config = dict(
    n_layer=13,
    d_model=192,
    n_head=3,
    n_kv_head=3,
    head_dim=64,
    d_mlp=768,
    vocab_size=4073,
    activation='gelu',
    norm='rmsnorm',
    norm_place='pre',
    norm_eps=1e-06,
    positions='rope',
    rope_base=10000.0,
    rope_fraction=0.5,
    qk_norm=True,
    attn_scale=0.125,
    bias='none',
    tie_embeddings='early',
    parallel_block=False,
    extras=['local attention windows', 'value embeddings', 'an embedding shortcut', 'skips across layers', 'capped logits'],
    init='uniform',
    init_std_qkv=0.026,
    init_std_o=0.0,
    init_std_up=0.026,
    init_std_down=0.0,
    optimizer='adamw',
    lr=0.00257,
    beta1=0.95,
    beta2=0.98,
    weight_decay=0.097,
    lr_head=0.0204,
    warmup_steps=322,
    schedule='wsd',
    decay_fraction=1.0,
    decay_shape='linear',
    final_lr_fraction=0.0,
    batch_tokens=[32768, 65536, 131072],
    seq_len=256,
    doc_mask=True,
    train_tokens=430300000,
    steps=5674,
    dataset='wikipedia_en',
)
Each number is 200 + 40 x the weight over its row's rms, rounded and kept within 0 to 999. Layers, rows and columns count from 0. The size before them is the row's rms in percent of the matrix's.

# layer 4 MLP down (transposed), 768x192, rms 0.101, rows 307-340, columns 96-143
100,237,250,248,187,161,166,195,214,226,188,306,157,221,282,183,185,114,185,206,211,197,178,170,213,217,172,158,213,213,225,311,152,282,229,256,181,151,248,242,189,220,199,139,176,280,183,189,219
093,216,122,201,186,168,190,170,125,189,260,199,190,225,223,193,180,274,146,186,208,237,246,104,207,195,124,171,200,186,212,195,252,212,151,206,222,222,176,146,214,199,249,242,192,185,203,208,168
107,172,189,203,174,113,168,241,250,194,246,220,232,187,212,223,168,176,207,195,205,218,190,181,198,232,204,125,221,126,208,156,289,226,208,226,91,189,165,206,194,137,199,139,220,159,280,206,187
093,226,203,198,229,281,234,213,178,235,203,147,155,122,220,217,180,193,212,178,106,235,161,234,143,151,179,206,192,279,241,187,193,172,157,225,184,214,207,203,169,184,189,255,242,253,187,169,208
098,289,232,219,217,217,172,242,183,240,199,283,250,205,172,179,183,209,235,263,177,229,208,226,208,207,260,191,223,206,191,153,205,192,236,134,248,225,224,198,182,229,209,184,180,163,210,186,249
079,218,131,201,224,195,182,252,176,219,277,157,203,187,226,215,215,197,168,196,162,255,189,202,243,194,225,209,192,226,177,199,140,196,211,195,229,196,212,178,201,213,248,160,262,113,198,164,134
107,189,152,193,199,148,161,181,154,178,147,262,191,214,125,146,225,173,175,240,222,193,167,154,183,169,226,220,219,178,238,198,197,160,186,233,273,205,215,111,173,212,204,136,220,172,247,165,223
099,234,177,192,233,165,224,253,252,207,156,122,183,211,241,219,197,213,180,189,202,224,191,164,206,213,141,171,237,164,237,211,253,178,184,257,183,244,147,124,129,151,202,145,264,228,221,289,193
097,104,274,131,174,134,293,263,222,116,180,277,184,250,177,158,190,253,165,160,240,180,251,225,177,222,225,136,245,174,289,249,207,187,235,214,177,217,252,166,116,222,204,150,178,135,288,174,143
101,193,205,196,176,248,168,259,212,171,207,209,144,203,155,215,291,242,206,233,169,179,246,205,270,263,168,153,227,216,181,211,203,192,152,200,229,211,163,133,244,129,233,287,152,241,164,185,230
091,140,241,215,214,142,267,202,209,143,188,145,133,230,223,239,134,172,156,209,181,156,240,213,196,268,78,233,170,209,214,185,206,162,235,174,130,121,158,197,217,193,201,190,173,127,195,173,132
101,227,181,194,243,203,202,221,238,216,127,209,166,173,199,236,259,209,230,224,176,238,175,185,197,186,229,258,242,157,223,213,202,220,237,271,189,178,230,266,176,202,290,283,216,187,174,208,147
097,154,234,158,241,111,249,159,245,256,198,129,156,235,208,235,112,169,195,189,136,179,149,253,187,220,158,172,150,238,196,242,196,192,178,238,228,254,124,195,247,209,235,183,184,168,173,200,135
104,216,273,226,223,145,156,204,313,179,169,207,226,243,165,193,251,157,197,224,194,197,151,145,193,168,151,212,226,137,248,152,166,180,231,139,224,212,196,192,197,215,241,261,172,222,238,255,190
094,200,148,233,182,246,201,171,128,252,258,219,171,221,143,190,177,275,196,237,190,227,190,230,194,182,217,140,186,235,175,171,162,183,152,265,234,186,215,191,259,222,177,192,194,201,209,121,161
112,244,175,277,255,242,162,186,251,163,180,169,208,123,243,213,174,223,186,207,169,242,272,214,232,260,245,240,174,142,180,170,210,242,280,152,180,152,222,272,214,148,184,177,101,258,208,224,220
098,183,210,197,167,212,259,221,273,174,218,192,219,184,186,149,192,213,161,158,231,224,153,166,179,214,242,179,217,202,83,194,274,268,215,218,253,167,231,245,165,120,106,265,243,231,165,164,216
094,189,167,301,241,175,184,224,170,231,281,211,246,211,226,236,219,160,188,158,176,203,222,205,219,200,206,197,200,218,192,200,195,182,220,203,265,224,142,78,165,174,211,148,167,182,256,224,248
108,192,253,250,188,170,251,242,211,209,199,222,171,186,129,185,203,204,237,204,142,208,146,177,186,226,244,209,191,251,146,221,133,267,150,233,285,222,178,212,231,215,179,199,155,176,186,177,196
100,171,178,151,254,221,210,170,207,160,249,236,234,125,202,191,183,119,216,214,166,169,240,163,210,173,172,227,170,139,262,211,197,220,123,158,237,156,219,240,202,108,236,216,223,193,204,187,227
105,188,310,266,268,190,185,180,229,163,198,226,158,208,193,251,201,172,184,145,225,198,203,198,197,191,134,167,200,215,130,207,262,192,119,256,158,194,228,151,203,170,267,167,173,217,176,210,234
112,263,154,274,153,141,175,195,201,148,232,215,233,257,155,197,180,190,274,190,184,226,133,198,182,193,227,238,163,199,164,241,258,191,160,204,207,261,168,156,258,186,228,308,277,180,238,278,144
095,238,217,152,226,178,208,90,216,234,170,251,271,201,167,209,232,165,148,169,260,153,217,106,222,213,223,269,140,220,235,252,188,178,131,235,213,179,244,159,223,211,150,240,138,195,235,232,203
089,233,191,196,223,247,254,275,133,176,250,214,158,174,170,211,268,163,163,205,206,202,192,234,195,183,279,233,205,188,143,263,296,256,216,267,212,174,210,283,172,262,218,66,148,239,181,283,207
092,204,211,271,192,220,146,200,185,193,209,183,177,154,216,116,213,147,154,190,235,240,259,152,220,274,222,176,219,314,155,236,170,184,166,189,201,198,149,189,245,216,213,194,204,141,195,244,231
080,167,222,150,202,220,185,194,175,203,146,96,242,236,198,197,189,150,141,132,225,211,176,227,223,191,147,190,234,198,214,196,177,183,161,233,191,185,171,228,223,190,187,212,209,274,237,229,224
091,223,200,309,239,250,180,210,179,181,264,152,193,213,263,203,197,245,203,226,177,209,133,176,169,215,307,204,247,218,190,174,174,270,205,244,84,247,164,280,246,140,196,129,172,206,227,195,237
100,234,229,243,177,154,211,118,162,199,244,232,179,227,224,227,188,236,225,180,221,227,164,221,189,193,121,133,151,184,173,184,236,219,218,184,226,132,177,155,199,183,197,195,243,241,238,145,196
102,121,111,243,156,236,178,255,223,217,200,167,206,147,231,216,193,233,152,203,160,201,241,208,278,304,268,173,207,167,162,193,181,246,208,286,183,232,228,197,146,223,188,139,218,194,212,168,280
100,234,114,177,153,193,201,190,233,168,156,278,162,253,176,124,231,287,208,246,189,149,231,223,189,149,203,155,184,179,221,245,160,65,264,221,151,138,142,176,177,146,166,196,240,142,222,254,191
084,204,201,255,235,148,159,210,169,274,208,184,238,266,222,251,207,169,228,213,203,219,283,147,209,225,257,201,217,173,202,172,229,185,203,220,155,201,192,282,240,147,227,219,171,172,216,139,172
086,296,210,247,190,208,212,203,179,232,229,200,194,101,180,209,228,197,207,143,232,197,188,167,320,215,176,168,182,136,251,198,129,178,223,313,245,152,210,212,186,221,114,122,162,175,174,219,205
101,264,240,218,199,163,183,211,176,219,168,257,231,184,185,174,266,238,180,184,194,177,161,244,181,195,225,261,246,174,177,198,212,264,157,221,180,192,200,201,238,196,218,166,216,211,231,258,214
106,155,102,211,148,176,194,191,212,157,168,204,216,124,152,237,174,207,277,272,210,160,190,232,273,207,256,176,209,198,179,200,230,183,199,198,219,183,252,201,241,210,147,156,272,181,183,199,151
# layer 4 MLP up, 768x192, rms 0.0991, rows 308-341, columns 96-143
096,129,218,184,194,222,286,193,204,212,229,166,175,228,153,187,272,190,131,178,225,229,217,175,233,224,302,192,249,217,211,255,239,180,255,164,208,148,192,235,171,216,123,224,184,214,247,282,154
099,221,220,138,265,188,252,212,303,232,186,192,171,179,256,208,223,244,207,272,243,229,197,258,182,160,246,185,243,172,265,118,168,143,155,197,149,162,194,150,218,195,167,158,198,206,172,228,273
102,209,175,175,246,179,230,211,249,155,199,220,154,161,174,141,221,201,161,227,178,201,166,199,221,171,126,218,259,162,197,135,232,141,240,274,262,230,238,176,277,196,229,222,212,302,133,138,150
098,159,225,232,194,184,108,191,185,83,219,206,147,192,270,217,191,221,179,178,209,259,153,234,139,181,208,225,142,201,149,150,232,141,204,182,192,126,244,197,149,295,205,205,213,242,196,197,180
090,156,168,182,201,211,195,207,214,197,207,204,230,178,225,168,238,202,246,190,213,261,276,214,241,217,167,94,159,188,270,130,294,156,199,219,289,181,158,150,237,198,177,205,148,169,177,216,214
107,194,159,182,215,165,108,160,267,221,165,239,217,148,180,239,204,221,187,188,250,210,193,247,223,151,230,192,218,235,230,268,229,161,171,235,233,212,144,236,259,193,163,186,186,238,172,164,161
099,201,189,154,242,201,141,155,236,190,235,209,224,184,223,294,235,217,156,150,264,232,247,229,277,209,151,176,187,195,140,220,163,209,177,175,255,239,161,204,248,240,117,207,161,187,211,174,169
096,158,249,125,171,230,197,260,234,160,228,251,132,224,177,229,239,216,144,249,216,209,191,234,181,161,217,212,131,200,242,214,147,241,243,201,149,239,198,207,164,193,180,206,147,204,256,114,108
094,245,320,154,231,191,184,147,234,139,245,230,198,138,254,238,205,226,149,213,212,209,240,197,216,152,189,233,194,165,252,216,205,222,248,189,261,203,273,269,205,179,167,165,179,206,203,195,189
098,209,127,254,167,170,153,214,184,176,143,198,196,224,173,213,232,254,157,167,215,240,217,263,235,213,187,149,185,204,210,174,195,170,227,241,186,221,209,181,195,169,171,143,201,188,194,183,211
097,234,184,216,227,225,262,222,214,187,221,187,237,183,225,222,235,217,174,207,213,264,199,212,157,157,258,175,185,122,205,203,221,213,187,224,202,263,208,141,220,219,167,287,223,181,188,200,207
101,123,183,180,129,137,171,156,257,279,248,232,125,238,174,253,202,194,98,244,186,226,190,280,212,186,277,260,169,160,212,201,238,175,202,226,181,200,122,198,227,236,213,213,210,163,184,200,228
100,188,285,202,269,123,188,190,267,136,237,177,218,140,235,236,215,163,181,268,280,216,222,192,197,162,233,179,184,164,211,172,227,178,273,254,235,192,257,181,245,224,211,197,215,218,187,191,179
101,232,247,145,202,201,226,223,169,246,162,231,143,269,196,242,194,206,104,190,183,244,276,191,189,206,271,250,226,124,211,152,186,171,258,141,177,256,231,181,198,223,206,204,208,224,157,101,230
110,217,201,271,195,253,234,187,179,189,226,239,99,196,190,209,155,236,190,199,213,239,248,236,276,229,200,215,188,119,224,268,239,191,230,184,148,184,218,188,214,145,148,231,227,176,152,168,174
096,148,124,164,114,226,148,169,238,185,249,258,165,143,211,247,230,218,267,216,230,253,230,190,270,186,261,162,167,197,181,184,165,207,277,219,194,230,170,182,225,166,176,215,161,199,226,250,164
093,249,187,222,196,150,172,264,158,135,141,211,200,244,202,285,238,231,150,233,216,216,212,215,190,164,185,235,212,212,231,168,196,110,205,210,287,300,212,154,248,168,196,168,266,218,221,168,187
106,197,200,187,187,279,187,138,230,237,249,216,181,209,146,244,135,199,181,201,157,277,172,264,236,176,215,198,175,194,181,251,158,292,238,161,198,220,179,255,260,212,162,215,169,222,162,204,192
098,177,153,159,194,255,125,280,270,222,185,208,274,144,142,226,234,222,176,177,212,248,258,209,169,194,220,195,193,174,219,199,174,223,178,228,233,196,244,260,228,202,198,232,230,185,167,143,211
100,186,142,209,182,229,158,197,201,185,215,191,121,206,201,159,259,168,189,210,193,280,262,202,193,188,159,214,205,184,255,171,190,252,162,200,222,241,199,204,187,166,55,189,228,185,193,161,160
107,144,191,216,204,209,190,147,197,173,179,223,170,221,274,161,241,245,258,167,214,200,203,238,213,211,240,215,119,151,184,185,216,166,200,179,238,270,190,235,252,190,144,268,282,170,172,227,187
095,168,262,186,232,225,216,175,239,166,203,207,173,138,162,194,279,189,176,267,243,258,229,191,190,242,244,280,142,182,227,167,276,205,219,218,217,187,251,147,186,264,94,197,163,159,223,208,186
084,153,193,135,291,174,162,195,275,170,183,249,173,170,205,224,180,270,204,219,229,267,160,210,178,150,186,177,168,218,301,142,173,201,161,140,267,198,217,155,176,198,200,266,172,264,210,78,213
088,182,268,166,217,159,181,225,248,229,188,271,118,210,239,221,156,223,227,179,165,158,173,149,232,174,161,220,169,131,181,153,262,215,211,202,160,231,171,276,207,174,124,197,217,172,151,131,218
087,205,238,178,135,245,122,207,212,165,237,138,156,205,226,142,210,217,165,266,203,225,180,277,200,236,213,170,191,186,161,265,210,148,206,247,190,187,168,202,187,181,163,206,171,291,239,137,160
099,240,153,187,173,210,145,285,251,155,154,278,224,227,165,197,191,273,138,282,243,198,202,289,123,154,184,233,253,235,249,207,207,248,221,250,188,213,185,160,201,215,210,199,144,206,195,246,198
105,198,136,187,251,242,166,269,195,165,185,159,148,174,151,159,225,204,199,235,178,331,237,188,224,274,262,259,180,219,210,235,124,168,255,202,260,166,260,247,220,257,167,185,260,191,174,251,219
103,196,258,204,175,166,241,180,304,176,277,245,190,206,174,172,224,226,183,227,266,194,223,231,198,201,178,126,201,234,169,212,173,153,146,162,246,166,159,265,251,195,202,180,197,203,115,239,134
099,212,203,216,219,205,168,223,259,136,255,249,120,222,305,187,230,199,192,253,273,185,225,146,160,189,248,203,167,170,235,196,203,172,213,172,181,146,217,227,153,222,178,224,171,253,227,209,237
089,225,195,266,199,224,137,170,243,103,246,235,203,221,236,161,289,206,217,232,237,232,215,263,203,192,246,177,117,200,134,231,169,199,169,175,188,199,172,178,190,158,183,272,212,214,241,177,231
096,208,244,225,192,150,200,137,205,156,215,137,206,237,203,265,125,182,204,195,234,204,121,169,212,216,217,205,190,128,192,227,251,191,123,221,183,159,228,139,205,270,192,252,276,200,222,185,113
105,255,188,150,125,207,155,252,216,252,185,225,148,182,113,203,201,264,187,160,149,197,172,215,269,180,259,164,243,129,227,202,213,232,190,138,267,216,191,151,241,185,193,184,177,187,224,237,181
102,165,186,201,212,174,228,263,294,60,142,230,237,199,171,236,209,180,255,155,290,203,172,278,257,193,310,182,186,121,195,135,257,205,243,229,226,254,288,227,221,259,166,225,215,223,211,221,226
095,171,213,140,231,170,215,160,185,171,229,262,209,238,255,212,242,221,257,218,260,299,161,262,282,173,280,204,205,164,212,160,249,220,221,167,195,242,235,296,243,197,170,274,184,237,208,187,167